Each number is 128 + 32 x the weight over its row's rms, rounded and kept within 0 to 255. Layers, rows and columns count from 0. Numbers have three digits each. The size before them is the row's rms in percent of the matrix's.

# layer 2 attention key, 64x64, rms 0.213, rows 49-63, columns 0-63
047:145110075155111099140141143123181129095102141124161134073143156156178084109144159118094166163113144072147105057118103111113148174109163091113144172135182136119153101102016113139138129100090120
071:149127131143120067079122155147126093099114144097113162110113102188191109132165087095132183097140095128198121129155114114173169089130148159128136098175154161158102162186138138136144133059068165
076:152136116149140146158138117148155186121107125126136111126121114187192151121120132127105161152138184125195095049130124074135186153116157120075155128138136174167208134077090113140147115079099090
049:126062118145122057126060114136160079081156137126136200127161124203187100108177131118095188122164104091127120109090107134152134121135137094118116171141164154090154115143084134138123138107070129
048:203083066143187166098107115073156129108127114083150184116120135142139136153173139143188076143138168146095154115080109092125153146119130129147124102112109151151146173125135095121126142113113235
058:153093128108148140102097160133113114101140103128099066134124192097116161157136121136203108094138133145136134122104153142115095112219071118092112126058066102141156121174158112134189106125180168
031:097162169107133191126152083164105161183133144173088079165158123070104186124067104194122147139115156117136112137143166172108096094137121133106094120082096113167147137096172126143113103160170084
050:189128125116160248168124106149112179169132097137126108133151129101101158120071157139138093189131179153099157107124140107102131146139112139089164134104118110111177167058129105101120109162149086
069:166091149115169211121070137153115094148144105100137174117113072161174165123095116136107127173153146194129151133113123082140164097111106167106177096162111160138155204077173137106109133130107123
053:098124114124118158143164097113131118153111154159189148098138099127138107104107166127070135172102128103084126115114098125113105185058170114173150154159170097091145101060039131119088152175106086
059:094024129132128106130068164134147046091160172132115144117172099118161142076108069157092161122163076144093161128106142164123125070119113098134075145127113158106152148125143157112128147132113092
072:157137118127123146119063141167142083160152098119110167112180078119128076107085131155074144187117077116127118169174139149127126080127124136053158152168182105120048163129157146119082113123126106
067:145116108128137167073119199127163078116100128123168131018097125089142074128090167137095133183085105100123129127158102138081107136109131131125181132153158104146060158120090123106114144115148172
057:181114045125117119127139042096108093179152139111132172195221098137147125120166105163147107141115105130086122156091129128160131134101162132129081134140165081116127106135101133151091116173083135
072:175096059150055064151152099133142133151154125108092103176168148068127111102157118085114105143172072095110161116145099109147161136136155120138120147160164180092119092128078122097164091097124078